Weights of a small transformer language model: normalized queries and keys.
Each number is 128 + 24 x the weight over its row's rms, rounded and kept within 0 to 255. Layers, rows and columns count from 0. The size above them is the row's rms in percent of the matrix's.

# layer 4 MLP down (transposed), 768x192, rms 0.571, rows 723-758, columns 96-191
size [105  94 109  96 104 105 101 103 106 100  95 101  97 105  93 100  99 101 104 115 101  94  97  99  99  99  98 101 102  97  96 100 103 101 101  86]
[[ 66 115 140 177 124 121 125 163 117 166  93 105 162 134 127 119 119 148 146  94 144 118 149 153 124 159 101  94 117 139 134 114 129 109 116 129 148 151 117 115 117 133 127 155 111 123 109 143 117 109 155 106 106 106 136 179 133 113 135  96 135 148  97 124  87 175 113 185 101 153  99  92  91 156 152 147 121 100 139 118  98  98 137 124 154 111 170 124  88 137 107 131 148 170 141  86]
 [143 185 122 100 139  93 132  78 117 124 164  99 151 142 151  99 153 124 146 129 116 120 155  98 128 148 122 114 152 151 165 125 116 105 129 148 107 159 126 146 178 125  91 160  96 102 178 166 111 162 123 176 160 133  94 136  52 132  77 111 140 178 127 124 118 127 132 102 156 141 112 145 136 131 116  88 115 138 111 142 176 121  91 155  92 162  64 140 120 151 136 125 119 109 118 125]
 [115 179 123 115 152 136 146  96 116 105 118 109 119 100 136 117 111 133 132  94 107 182 119 176  79 151 152 168 132  97 151 150 131 116 102 117 173 134 146 140 127 161 151 128 121  87 127 154 141 139 150 177 148 105 114 127 131 163 103 135 122 120 145 138 139 154 155 117 178  84 152 128 168 112 147  75 119 157 160 113  75 139 139 134 125 120 114 126 133 103  80 144 177 165 122 137]
 [159 166 114 110 138 163 120 108 130 131 108 122 105 108 128 106 110 159 101  80 151 112 123 111 139 117 158 136 106 115 161  93 139 116 137  94 147 144 145 125 115 133 133 122 140 154 129 164  91  90 138 143 104 137 115 122 143 103 117  87 129 104 108 109 115 138 154 171 170 141 108 164 147 111 146 108 130 129 120 151 128 158 121 134 101 158  91 162 108  84 116 159 171 109 130 107]
 [151 121 140 135 119 114 102 139 182  86 123 135 136 151 107 139 133  91 129 115  96 102 114 114 103 150 127 119 132 135 120 127 123 152 102 138 143 115 107 125  56 166 151 150 128 120 154 122  82 157 131 112 158 175 128 159 127 141 115 103 130 131 133 126 154  91 159 183 127 157 133 126 125 105 121 111 116 108 101 137 102 155 127 102 114 176 105 151 190 102 154 129 121 159 115 124]
 [155 139 105 112 149 116 147 124 159  94 135 161 108 125 128 139 115 178 156 159 121 146 105 155 114 111 158 125 163 172 139 152  90 125 184 136 110 143 124 109 126 108 134 130 159  95 133 163 137 122 100  86 106 141 125 131 134 157 183 139 185 103 131 137 115 101 139 134 118 165 115 138 105 166 133 113  83  92 117 158 102 119 141 142 104 134 133 156 116  81 110 137 165 110 127 155]
 [160 174 123 128 109 134 120 113 132  70  79  89  94 141 118 145 193 143 140 110 163 142 126 114 178 146 107 141 125 119 138 133 139  96 124 141 147 171 109 146 144 152 140 126 140 143 134 112  97 140 121 149 133 148 127 150 153 107 143 153 109 117 115 143  77 140  79  93 101 116 107 117 135 106  91 114 129 178 105 186 154 119 179 126 115 136  89 157  88 156 135  77 134 145 149 163]
 [ 91 149 113 134 120 157 142 153  97 107 129  82 144 136 113 159 148  95 137 103 115 112 127  94 161 123  99 171  93 125 157 134 120 112 154 140  95 124 165 136 139 162 107 120 130 124 109 153 148 130 139 123 132  89 121 125 119 161 138 147 129 125  93 142 135 147  96  48 149 144 106 151 201 152 117 129 137 116 101 143 103 144  54 127  90 112 135  88 160 102 127 120 151 120 129 136]
 [122 111 139 111 166 112 131 140  65  97 129 207 101  91  69  74 145 170 132 134 134 116 113 149 128 134 126 115 160 165  94  86 114 143 162  94 162 103 120 179 142 142  95 121 104 118 114 147 128 113  97 137 102 173 125 127 118 135 184 111  82 142 141 150  84  91 126  85 124 132 143 139 119 122 156 110 146 156 107 147 172 128 140 115 159 104 133  74 140 187 149 114 156 142 132 130]
 [117 130  78 144 150 130 146 125 141 123 152 182 144 103 138  91 121 140 116 107 142 135 102 150 113 157 118  78  86 136 121 140 158 131 130 111 105 111 167 129 173  96 169 105 136 120 118 119  89 104 135 154 159 148 137 113 135 109 142  92 165 125 123 120 179 154 127 136 147 132 153 114 139 123 126 125  76 111 155  90 132 119 134 169 147 170 109 107 111 102  57 141 132 143 169 124]
 [152 107 166 140 127 127 174  92 181 143 105 109 120 132  95 103  89 108 121 100 122 139 148 129 117 136 130 126  99 102  74  99 148 149  74 109 124 107 104 122 126 111 190 153 112  35 147 148 112 112 169 118 119 140  99  96 113 148 128 137 129 147 131 114 117 144 123 117 135 146 156 158 135 121 123 164 161 142  95  76 147  95 111 162 126 135 109 102 160 114 135 119 136 138 100  83]
 [129 113 155 141 144 112  94 101  99 139 129 133 139 155 164 114 163 156 127 140 151 134 108 135  71 142 149 143 128  76  82 116 108 124 108 160 143  83 128 115  85  86 104 131 150 138 135  93 142 106 131 121 116 120 127  99  95 153 147 161 154 144 143 124 144 122 110 135 153 112 149 101 128 141 167 167 132 145 122 136 120  61 136 173 149  82 132 144 141 127 128 159 130 132 135 122]
 [155 154  68 108  87  95 128 132 139 109 115 140 130 118  80 149 122 157 109 115 162 142 131 150 178 151 162 117 124 127 154 173 127 116 151 195 140 129 115 143 156 129 145 140 110 127 136  81 133 119 107 164 119 127  85 172 154 100  83 172 157 161 145 129  66 147 161 149 107 125 147 108  97 169 153 146 131 130 134 116 152 104 126 118 126 117 154 112 100 120 129 115 149 162 125 157]
 [148 134 131 144 136  92 129 134  98  72 144  70 124  89 168 178 132 123  99  87  95 121 150 142 133 112 131 108 129 121 115 132 129 113 136 148 143 169 135 141 131 139 134 174 115 117 182 127 124 111  58 109 110 131 128 125 127 116 138 118 148 130  72 121  99  84 144 147 114 132 138 117 112 123 118 130 157 135 151 138 134 105  86 127 173 126 153 176 133 125  90 145 130 124 138 128]
 [113 131 171 111 114  85 122 102 141 176 131 118 126 139 143 130 175  95 129 136 126 106  88 110 129 159 121 119 147 147 102 146 103 128 112 128 118  79 177 125 126 148 160 147  92 111  81 173 140 111 159 154 143 150  75  78 137 136 108 115 112  98  95 132 122 115 168 157 144 169 110 146 151  79 151  81 101  96 103 112 132 112 123 151 144  89 118 141  95 169 121 156 153 122 115  87]
 [132 119 155 111 164 139 109 107 153  96 102 116 121 119 116 127 118  92 108 114 193  91  83  96 130 179 150 118 126 172 164 126 156 129 118 149 113 162 128 113 131 145 132 148 159 129 145 127 142 137 119 122 119  73 173 156 102 184  97 109 130 101 102 108 156 156 116 124 150 140 141 139 132 135  97 149 153 118 140 117 159 118 147 103 141 119 114 134 113  94 105 179 112 127 127 112]
 [ 82 104 137 129 154 159 104  62 117 137 137  97 143 134  92 142 157  97  87 139  84 118 121 119 122 102 120 107 173 123 119 158 177 145 126 131 153 161 155 141 154 115 118 123 168 141 149 147 124  84 114 158 144 144 141 123 126 104 148  93 171  99 106 135 130 126 138 121 107 132  87 156 122 108 106 156 127 128 127 171 115 123  86 131 103 130 122 145 160 142 120 140 175 160 134 125]
 [105 127 107 134 119 113 111 109  79 141  27 129 120 168 126 149 149 160 143 135 167  79 112 123 127 135 117 122 100 131 150 109  96 162 141 126 134 143 167  94 146 139 116 134 121 141 161 122  87 143 151 110 111 100  92 139  94 103 120 103  96 165 196 147 116 111 135 155 105 158 135 123 126 109 144 113 147 109 157 109 128 121 140 119 156 155 118 143 145 153 142 104 129 128 166 115]
 [120 115 107 156 145 124 134 102 147 140 144 149 133 113 156  87 119 159 133 120 124 157 156 146 146  84 130 137  97 144 129  99 118 119  96 112 113 182 131 150 133 145 107 195 150 117 129 179 129 175 166 143 148 127 149 142 110 180 119 140 131 109 115 102 127 107  95 122 114 117 110 166 142 113 115 130 105 138 153 149  94 142 103 144 135 129 144  91 134 146 165 126 117 106 160 166]
 [117 142 125 142 121 121 141 151 134 136  91 152  90 137 137 110 126 131 157  93 144 105 142 118 134 136 142 127  93  83 116 144 158 121 146 148 102 129 165  85 101  87 163 133 152 117 115 101 116 117 178  71 119 123 127 135 103 120 157  89  90 131 102  62 183 128 119 131  93 109 159 130 149 139 117 140 112 173 128 157 123 166 135 158 117 123 114  90  93 114 136 102 107 158  78  92]
 [107 152 111 105 143 132 166 134 183 124 125 159 179 109 110 129 118 139 129 126 135 152 117 169 167  95 107 111  85 138  99 142  88 107  97 133 166 161 134 127 153 150  82 104 104 184 137 122 132 110 129 145 148 122 116 141 123 142 124 162 137 159 160 111 154 113 106 125 132 133 118 139 112 162 138 116 106 151 101  94  80 118 120 118 122 144 132 152 139 124 120 126 141 121 105 126]
 [152 121 122 176 115 137 135 133 145 119 179 168 146 108  80 114 100 122 137 112 152  89 156 120 136 125 137 121 128 142 160 136 125 128 114 109 104 172 107 149 108 174 160 142 108 139 141  92 122 116 141 121 140 167 145 110 101 125 139 123 139 125 114 125 149 149 115 137 141 139 123 146 139 141 117 110 106 137  70 149 151 124 115 136 142 150 135 134 134 128 117  96 151  77 128 108]
 [105 131  97 130 105  88 144 147 123 131 121 108 125 111 113 100 101  83 154 100 130 114 133 101 149 119 114 116 172 139 164 142 106 120 127  83 120 104 145  91 130 144 128 129 123 143 109 126 151 138 144 129  64 129 131 151 130 121 119  88 128 167  93 150 164 138 117 175 129 115 124 164 133 144  78 122 123 102 124 120 142 151 145 147  79 116 148 132 109 105 161 147 132 171 108 179]
 [141 148 171 150 116 102 119 127 139 111  96 151 105  84 149  97 105 174 128 113 156 123 137  98 130  96 101  68 133 111 128 110 132  96 116 100 153 100 178 151 136  83 158 129 162  74 122 122 153 141 138 109 140 120 138 156  81 121 150 133 130 109 153 136 166  85 140 148 167 110  89  98 141 130 155 107 109 149 144 138 159 141 118 129 117 144 106 111 142 108 153 122 113 115 158  87]
 [127 127 109 109  75 128 157 101 136 109 151 112 119 138  88 112 152 107 129 151 161  82 146 140 130 109 100  89  95 129 117 103  82 127 143 187 110 160 128 136  91 115 139  99 112 127  98  85 112 129 142 154 129 138 133 147 101 151 107  91 115 159 117  69 139 160  78 121 125 120 143  97 102 118 145 129 112 148 117 148 129 125 140 136 105 153 158 131 135 163 118 121 146 109 169  81]
 [ 95  88 131 150 141 160 115  81 142 135  80 111 165 159 157  94 123 119 125 166  65 105 178 135 148 136  92 146 154 112 121 132 128 112 107 118 118 131 147 132 107 123 130 134 105 129  90  87 147 127 116 177 106 129 121 129 157 137 126 142  90  95 121 161 105 142  81 124  92 104 149 126 109 154 133 127 121 104 139 140 110 127 133 110 144 147 136 153 124 165 160 121 137 118  72  88]
 [138 147 113 153 149 129 129  92 141  99 174 143  93 103 115 148 167  98 103 108 159 101 134 149 149 164  89 107 106  72 123 106 126 109 141 144 117 153 118 118 134 106 135 129  88 126 120 140 126 109 144 104 149 114 129 103 100 178 104  81 146 181  98  88 126 128 103 110 143 161 100 149 121 146 144 106  95 151 159 116 106 119 128 114 129 143 102 172 110 130 115 160 129 129 166 110]
 [148 139 125 125 120 115 141  97 176 120 116 122  75 104 165 133 109  79 120 133 109 158 132 156 100 130  93 153 153 178 127  97 134 108 141 143  93  97 115 142 132  72 115 191 180 104 122 126  93 155  88 144 133 126 174 114 125 132 127 143 113 132 154  94 139 114 144  91 111 136 112 130 114 122 117 116 119 155 163  99 142 121 133 111 175  98 140 126 122 146 149 144 100 138  91 127]
 [148 158 137 141 109 158 138 118 107 121 143 100 139 144 122 181 137 124 141  91 140 158 156 135 156 120 132  75 109 167 147 125 113  93 149 125 133 125 143 155 109 122 138 138  64 156 126 110 122 169 177 152 131 111 122 102  65 132  89  96 146 118 165 133 152 135 165 125 187 147 127 146 154  99 130  95 101 126 148 163 172 111 138 138 123 176 165 106 112  91 104  88 101 124 138 127]
 [111 121 116 155 104 111 153 149  99 108 103 142  94 141 118 127 113 118 107 117 115 159 125 132 159 142 129 101 140 103 122 114 124 128 118 151 160 128 105 119 118 118 147 103 108 144 130  91 130 130 129 187 140 142 159 144 155 171 149 125  80 144 128 137 138 129  83  73 120 123 125 140 119  98 126 115 148 130 151 148 100 118 115 147 126 175 134  92 108  94 151 111 140 114 133 162]
 [131 114 114 126  66 139 139  81 131 163 141 150 121 155 129  90 145 118  91 136 129 103 105 122 138 181 103 127 130 124 127 148 126 128 128 114  80 111 136 133  55 122  89 122 178 130 128 151 145 117 142 166  95 116 128 112 149 151 100 152 161  95 117  98 137 107 106 119 104 111 102 116 177 106 128  79 120 144 105 142 145 152 180 127 153 138 111 123  84 134 108 111 136 153  79  98]
 [117 206 139 165 134  83 104  70 122  93 121 143 122 135 127 151  88 143 137 154 131 119 146 149 123 116 124 154 122 164 116 109 160 108 119 133 149 142 130 118  78  91 177 104 114 132 132 113 116 133  86 171 152 112 140  90 127 152 111  99  98 129 159 139 110 101 128 136 105 112 113 123 153 106 141 116 122 127  91  91 125 123 157 130 138 159 157 180  64 152 117  94  82 135 140 111]
 [141 132  85 124  71 118 130 101 162 109 126 130 140 129 104 116  99 137 177 169 101  98 112 105 138  94 134 171 182 114 166 108 154 121 101 129 152 113  97 116 137 110 116 118 129 113 150 118 122 178 163 125  81 141 138  72 124 139 103  75 121 112 163 146 105 138 157 150 103 136 135 124 171 140 104 145 148 138  93 138 132 119 123  90 160 128 122 100 122 164 133 132  58 147 150 135]
 [137 102 153 121 108 110 110 129  85  72 149  94 132 130 104 101 110 109 126 152 155 134  66  84 160 159 145 128 139 125 157 158 125 105 153 120 150  81 133 105 143  76 148  93 111  93  99 135 116 103 171 148 163 152 105 143 138 173 140 111 127 146 112 112 147  68 121 114 123 129 107 145 149 104 128  82 122 127 148  87 138 156 100 121 100 101 117 133 153 114 145 108 131 147 168 147]
 [146 130 144 128 125 135 133 161 123 144 103  88 123 129 138 127 118 123 143  83 128 124 103 135 170 101 127 148 140 117 131 143 155 117 145 116 145  78 148 115 153 108 162 104 146  90  95 150 123 103 160 184 119 136 185 134 130 161 125 128  95  73 136 108 137 130 115 124  61 129 109 103 119 141 148 129 102 115 101 128  66 170 145 143  93 135 107 138 137  79 124 116 109 152  95  91]
 [118 130 136 125 132  95 135 137 124 156 147 172 120 109 102 111 171 149 123 141  90 108 145 114  92 105 156 102 115 119 107 158 103 132  96 115 143 117 118 123 118  69 109 108 150 125 127 106 104 105 131 161 119 129 110 129 133 132 145 113  81 135  97 130 192 140  82 146 108 172 122 140 174 144 161 143 121 130 149 102 139 108 171 126 105 112 102 144 102 122  97  90 119 109 135  93]]
# layer 4 MLP up, 768x192, rms 0.196, rows 724-759, columns 96-191
size [ 92 111  97 100 108 103 105 100 100  88 101 101 110 100 100 101  96 100 112 101  95  99  96 105 103 102  91 105 102 101  95 102  96 107  91 105]
[[118 155 142 119 123 116 149 131 136 137 132 110 148 146 108 178 118 155 149 102 144  86 159 170 143 148 103 147 138 147 137 128 135 116 196 121 175 179 104 129 157 118 124 135 143  95 154 121  92 132 118 114 107 142 122 154 132 122 125 143 115 114 117 137 116 126 127 136 141 134 101 179 165 128 164 125 142 148  70 153 111  79 162 105 164 133 138 125 106 144 114 143 171 180 167  88]
 [115 132 102  91 158 143 134 176 131 136 145 126 109 147  78  63 153  85 122  99  88 147 101 133 120 118 109 157 155 136 141 131 104 136 110 106 167 120 112 143 129 118 124  88 155  76 106  94 154 121 106 161 145 124  96 112 132 116 133 145 162 164  84 115 204 160 154 131 169 134 139 125  97 154 113 120 147 132 136 121 153 122 139 111 118 144 106  58 116 124 116 149 118 182 105 112]
 [169 160 102 109 154 135 121  95 103 125 137 121 115 182 102 136 104 137  96 164  99 121 164 119 121 162 126 124 154 108 141 131 154 155 158 143 141 150 147  86 155 124 116 143 116 159 147 157  89 142 118 130 110 163  81 124  93 104 113 114  82 140  74 147 161 139 112 133 123 111 110 104 116 114 111 149 153 116 115 133 135 109 151 184 141 121 148  96 109  97 123 121 144 137 116  93]
 [136 133 152 144 134 171 117 111 157 162 115 116 117 134 107 127 126 134 128  86 120 107 145 107 114 109 112 160 140 122  95 121 107 133 136 135 157 155 126 171  87 125 135 108 160 168 193 115 130 144 158 113 129 127 131 166 121 147 150 102  81 104 109 139 103 121 138 133 156 151 136 122  99 112 129 111 188 117 100 163 114 143 117 139 153 153 126 111 147 118  86 122  77 159 146 125]
 [134 127 115 158 145 123 104  96  98 137 102 142 133 137 122 139 120 147 133 124 144 141 191 102 151 161 136 126 112 102 141 116 122 146 140 152 111  99 141  98 138 168 146 120 104  69 160 130 152 142 135 137  85 112 122 127 112 128 147 180 186 120 112 170 128  86 113 145 106 115  86 136 121 130 129 127  85 154  99 152 142 122  96 153 121 179  98  84 107 100 136 133 169 117 107 123]
 [145 102 120 132 178 159 135 138 102 144  97 120 146 134 132 154 125 151 172 130 110 111 106  96 127 118 105 139 115 122 127 159 146 164 164 155 155 106  86 127 158 133 175 165 130 123 115  92 113 117 141  91 113 162  99 149 135  88 126 107 130 146 102 141 137 106 133 118  91 132 114  80  97 118 126 129 116 105 141 120 152 120 114  92 169 151 170 104 139 116 151 159 141  99 117 106]
 [127 151 158 127 130 131  73 118 130 124 107  86 176 135 114 163 129 154 153 127 102  73 122 117 141 104 114 181 119 153 131 166 120 139 127 163  92 160 112 100  89 114 105 104 167 143 128 103 174 133 144 140  96 133 145 128 139 171 142 125 165 129 106  98 127 135 102 141 163 108 150 149 167 109 120 119 123  69 118 126 147 118 105 139 167 113 143 112 154 149 148 140 129 129 155 102]
 [113 110 125 135 141 148 139 104 147 132  77  93 108 144  97 131 142 133 128 143 100 131 135 158 145 127 111 136 148 114 135 132 109 147 109 113  97 145  98  98 144 134 110 137 148 118 121 140 100 121 107  88 158 142 118 132 123 111 188 183 129 176 133 162 103 137 171 102  73 186 110 165 153 150 128  85 127 116 144 136 133 137 165 125 150 140 176 134  92 139 141 125 142 108 171 177]
 [143 131 133 122 108  93 145 123 156  98 124  92 122 141 150 147 133 148 142 148 127 105 121 139 156 161 138 130 137 116 162 128 115 129 117 130 146  83  92 125  87 145 107 129 138 131 123 135 136 152 136 137 156 104 122 101 166 122 143 119  95 130 166 188 169 147 138 162 140 156 138 129 124 145 144 115 135 140 172 117 116 120 106 166 103 112 103 111 117 121 105 142 112 135 151 156]
 [170 122 101 140 151 129 147 132  77 154 104 164 143 124 126 121 143  97 168 162 124 133 167 154  96 174 151 142 167 136 110  85 103 129 128 115 135 126 172 121 130 146 168 149 159  96 171 105  96 133 135 101 151 122  92 106 103 106 139 100 128 142 140 113 102 128 119 102 128 113 128 136 124  94 122 169 118 126 165  82 144 164 104 149  98 129 130 134 185 136 127 113 146 148 101 154]
 [110 125 128 125 112 139 159 146 121 119 120 160  86 156 143 155  95 188 131 121 175 166 147 133  55 146  91 180 145 157 134 137 135 149  93 132 114  60 125 132  90  87 154 125 149 128 157  96 108 121 169 156 159 113 130 118 121 120 137 118 109 147 159 109 142 148 136 119 129 131 125 126 144 112  73 146 162 108 122 130 105 113 117 102 121 113 134 115 121 142 111 139  98 117 134 124]
 [157 146  86 114 117 104  88 162 130 164 121 130  95 105 164 139 104 132 130 142 118 147  92  91 166 135 115 133 151 118 120 121  91 101  93 126 159 158  94 149 166 157 113 124 186 113 126 102 119  96  97 165 114 119 114 148 169 122 183 151 100 116 110 117 146 149 165 138 158 103 158 156 156  99 139 140 115 157 120 121 125 106 137 152 117  93 108 139 110 152 135 152 127 147 113 121]
 [144 109 104 121  94 121 125 135 111  99 132 179 127  87 136 147 135 117 111 126 113  86 174 107  93 110 139 166  91 144 136 145 152 119 120 132 117 150 125 101 154 152 143 148 141 120 103 150 131 148 117 128 132 113 120 156 124 151 150 119 146 106 159 101 142 153 170 135 113 120 134 143 116 169 131 137 134 105 106 126 200 150 185 135 156 145 142 152 140  97  96 127 107 121 113 132]
 [153 124 150 121 108 120  99 129 175 151 116 158 160 143 180 103 106  84  90  67 131 136 115 150 143 130  95 128  90 139 109  98 122 105 167 132 159 135 152 172  88 126 137 143 133  91 142 151 143 135 145 131 139 132 104 131 125 138 129  95 155 131 139 165 102 155 164 110 125  50 171 154 106  79 179 199  92 112 152 153 124 141 140 142 124 149 140 138 115 101 131 118 139 143 120 110]
 [134 147 164 129 129 161  70 120 125 130 100 131 112 104 104  85 138  77 113 137 114 103  82 119 130  99 139 125 131 137 173 147  94 139 138 114 104  98 123 134 150  95 144 136 157 132 105 131 131 122 134 115 153 159 150 127 165 126 113 113  89 147 100 121 166 124  89 162 102 146 166 111  97 156 213 168 147 129  89 141 176  97 114 121 124 139 139  97 141 145 118 173 116 157 156 118]
 [129 108 107 132 160 113 141 137 178 132 139 118 141  85 125 133  85 116 133 133 116  88 118 130 155 117 127 138 101 130 137 134 179 151 128 121 110 147  93  84  95 153 121  82 115 101 145 163 132  83 152 110 107 115 146 131 130  99 131 168 142  97 137 128 127 159 144 158 126 101 132 177 133 127 151 122 127 159 112  77 134 106  91  86 164 112 131 184 145 155  99 115 163 110 146 118]
 [139 145  86 140 106 144 143 149  84 144  78 148 143 162 132 133 109 141 150 115 165 155 113 139  82 155 153 105 139 104 132 102 142 120 140 154 126 131 183  89 126 143 136  99  92 134 144 105 119 144 132  94 121 153  77  98  89 101 134 124 126 136 124 172  90 109 117 135 116 119 101 142 158  96  82 131 121 108 182 131 130  96 117 153 128 125 135  96 144 126 146 133 150 119 165  73]
 [118  62 137  97 125 132 123 101 151 146 140 128  80 170 152 105 125 162 100 141 128 174 130 124 108 151 155  76 114  99 149 128 119 126 111 145 151 128  78 125 147 131 133 133 113 132  93 113 145 127 160  79 135 100 136 142 118 149 157 158 171 126 102 122 152  97 160 107 118 119 126 105 157 123 126 160 139 156 138 126 121 140 121  90 113 116  88 145 104 134 161 119 160 135 137 107]
 [166 164 135 122 105 133 157 148 136 155 115 121 143 136 115 140  65 119 117 187 140 174 140 129 116 131 149 121 130 127 147 131 126 123 152 137 156 157 112  88 136 131 195 169 137 153 136 149 135 114 165  52 119 126 135 163 138 105 160 123  98 132 119 103 172 116 117 181 115 112 142 117 155 146 136 164 158 155 123 126 146 146 139 115 126 146 133  62 101 110 149 130  79 100 102  99]
 [178 136 171 115  77 142 160 123 118 131 159 152 124 118 163 134 143  93 139 147 121 185 118 126 103 133 157  70 131 137 125 164 130 117 167 137 166 130 138 151 147 133 139 169 141 141 127 106 144 148 135 111 132 108 112 109 114  96 134 150 163  92 159 154  81  85 158 153 112 165 112 176  92 150 116  98 113 157 144 131 111 163 144 140 131 146 131 105 122 105  99 155  83 129 101  76]
 [155 166 121 151 139 120 115 153  90 159 110 146 138 163 143 148 155  87 144 120 129 105 134 122 104 146 146 112 121 124 131 126 165 135 114 162 109 159 110 108 145 136 166 113 102 146 149  99 105 123 175 115 132 137 154  72 138 105 118  94 195 129 124 115 117 101 131 156 155 151 136 114 139 108 126 131 131 145 104 119 153  85  84 144 161 131 128 154 155 103 105 146 110 145 124 129]
 [125 125 141 121 128  90 104 127 140  93  97 125 168  80 122 167 150  58 162 108 123 119 129 107 106 110 122  96 156 137 126 111 121  79 145 106 151 133 117 123 137  56 111 145 140 132 103 149 147 129 127 113 125 129 167 130  97 106 141 113 113 150 145 157 158 116 128 134 127 112 118 136 150 140 122 125 112 126 134 123 160 130 159 136 112 122 135  90 104 106 188 119 119 103 118 170]
 [129 162 132 137 147 137 155 170 154 164 124 129 127  73 147 121 116 120 154 126 182 111 158 107 133 132 106  82 145  61 116 164 148 129 142 136 172 116 115 176 186  84 111 143 143 140 130 128 104 130 113 108 124 133  98 169 101 118 104 118 113 139 123 112  96 130 129 156 106 142 146 129 117 157 139 126 165 147  75 124 128 153 169 118 105 136 122 121 140 159 114 132 119 127 134 144]
 [117 155 115 129  95 109 111 128  93 113 168 110 150 124  98 144  90 104 148 123 106 141 104 112 138 119 131 130  91 146 161  96  92 151 138 166 159 153 162 122 111  88 138 129 104 126 103  98 133 152 132 116 115 111  99 114  95 140 137 135 146 139 128  96 148 139 112 170 106 121 158 132 103 119 130 110 136 136 115 138  97  68 143 129  88 120 161 134 144 108 101 115 143 151 105 136]
 [123 140 138 156 180 126 117 114 125 116 106 115 169 102 145 142 139 140 139 131  86  72 151 144 102 132 117 148 104 112 138 141 129 171 124 106 129 118 138 145 108 145 168 141 128 148 129 158 123 107 160 123 127  99 133 130 121 108 140 148 143 120 102 127 118 118  98 128  97 122 113 132 131 101 136 120 148 110 147 158 155 108 116 112 131 175 159 127 171 155 148 144 171 117 102 143]
 [153 116 104 113 150 175 161 166 149 127 174 148 133 105 148 176 130 139 103 114 145 139 119 128 123 161  82 138 142 130 130 163 126 136 148 151 104 162 145 110  93 116 136  86  75  95 133 139 157 111 142 100 144 114 124 117 148 176 128 124 128 132 137 106 133 164 197  80 147 193 119 101 132 133 130 121 105 135 128 106 124  99 156 113 134 112 137 179 126 158 127 127 149 166 154 104]
 [ 96  98 139 129 166 141 152 141 148 151 163  86  94 103 126 154 140  87 144 117 133 165 159  64  88 131 127 138 156 108 112 157 125 122 150 134 139 133 113 111 118 154 153 149 136  85 111 148 162 140 132 139  98 114 120 143 146 142  97 142 141 116  95 122 119 129 136  95 112 115 129  82 115 103 158 119 149 104 148 137 146 181 139 140 136 159  93 112 116 148 146 163 105 133 115 130]
 [134 115  98 104 149 127 133 115 107 120 146 141 129 118 134  98 166  64 164 138 183 150 168 109 157 132  93 125 112 127 139 150 111 132 111 137  77 134 101 161  98 116 115 123 141 150 137 154 138 159  92 134 130 150 155 139 145 105 100 118 108 122 150 154  94 148 123 116 170 142 119 162 121 153  84 165 157 119 117  75 125 137 122 129 136 110 160  99 136 137  98  91 106  61 131 101]
 [126  91 127 112 192 115 142 132 119 128 117 113 116 149 130 131 146 150 117 138  89 114 115 110  83 113 160 135 141 152 127 147 155 138 176  94 131 190 102 132 115 123 167 116 173  96 128 152 157 153 155 123 133 115 125 106 121 160 108 131 107 133 102 133 126 131 113 122 117  52 158 143 118 143 115 108 150 111 143 137 146 148 158 158 123  93 126 143 103 103 104 109 127 150  95 171]
 [200 111 123 103 152 126 106 128 130 133 158 140 101 155 184  91 132 123 101 105  99  63 109 114 116 140 101 125 132 106 101 128 139 112 119 136 141 121 116 130 129 111 128 145 201 122 155 125 129 140 179  97  78 113 135 139 107 137 162 129 117 129 144 163 124 132 103 111 122  79 179 151 124 123 169 139 103 132  88 122 161 124 138 131 122 126 150 104 136 120 130  93 167 105  83 103]
 [ 74 117 147  98 111 132  79 111 120 132 140 168 102  93 119 156 129 103 139 127 116 135 103 120 111 156 137 102  97  43 107 127 129 146 145 167 113 122 187  97 112 146 127 132 117 144  86  92 134 116 106 105 142 108 104 106 116 145 105 138 102 110 140  75 147 113 148 152 152 158 119  80 112  80 150 153 154 176  91  87 119 143 107 100 126 151 172 127 120 122 146  91 105 134 128  86]
 [140 129 141 146 150 128 116 145 130 132 115 119  86 107 118 132 141 169 138  93 122 162 134  92 127 151  83 151 101 109 147 108 141 199  96 204 147 136 117 157 163 110 144 181 140 110 139 121 130 105 122  78  91 116 114 110 115 124 157 137 157 106 129 160 122 148 135  84 118 133  90 149 137 136 145 168 119 116 130 146 112 114 144 171 127 116 133 149 120 135  90 105 142 151 108 116]
 [126 133 156 109 129 152 168 139 149  79 145 146 108 126 150 120 143  89 118 137 136 103 174 100  96 127 163 139 144 147 167 113  70 155 105  75  98 132 150 139 154 100 116 149 151 122 113 105 120 110 143 122 162 125 157 106 145 141 159 123 118 130 156 129 115 108 130  77 156 111 144 111 111 111 112 156 144 114 139 161  86 146 147 183 137 105 123 143 147 178  74 128 161 121 146 117]
 [167 101 134 176 123 115 162 167 107  91 144 109 133 102 171 174 116 136  90 114 102 134 115 105 133 105 141 156 143 116 101 119 175 141 105 131  93 158 138 150 129 108 107 101  87 115 118 175 152 169 100 102 129 161 123 102 118  98 165 140  73 157 115 140 101 129 121 114 104 162  93 119 117 127 103 156 114 133 176 148 102 101 105 163 146 119 161 132 131 133  83 125 110 112 124 106]
 [161 138 100  53 108 128 142 112 141 153 139 132 116 134 151  96 118  90 100 120 105 135 114 127 179  98 135 136  96 119 121 123 112 136 107 123 116 100 110 136 175 140 124 175 108 136 178  98 110 147 146 135 106 171  85 111 140 159 140 166 174 137 151 157  92 100 152 135 128 120 105 119 144 122 139 132 122  89 119 100 132 116  73 130 140 134 141 106 133 111 195 154 140 158 138  91]
 [125 165 112 113 136 141 111 137 127 154  94 136 120 155 158 154 105 108 125 165 129 160 100  74 121 121 166 125 146 125 107 148 164 166 148 102 136 154 130 129 113 154 139 120 131 147 149 135 140 167 143 110 135 125 172  98 125 171 135 142 148  84 117 142  88 167 137 112 149 126 151 152 154  99 135 114 116  87 105 137 108 148  73 139 127 124 107  74 152 147  82 165 124 128 111 109]]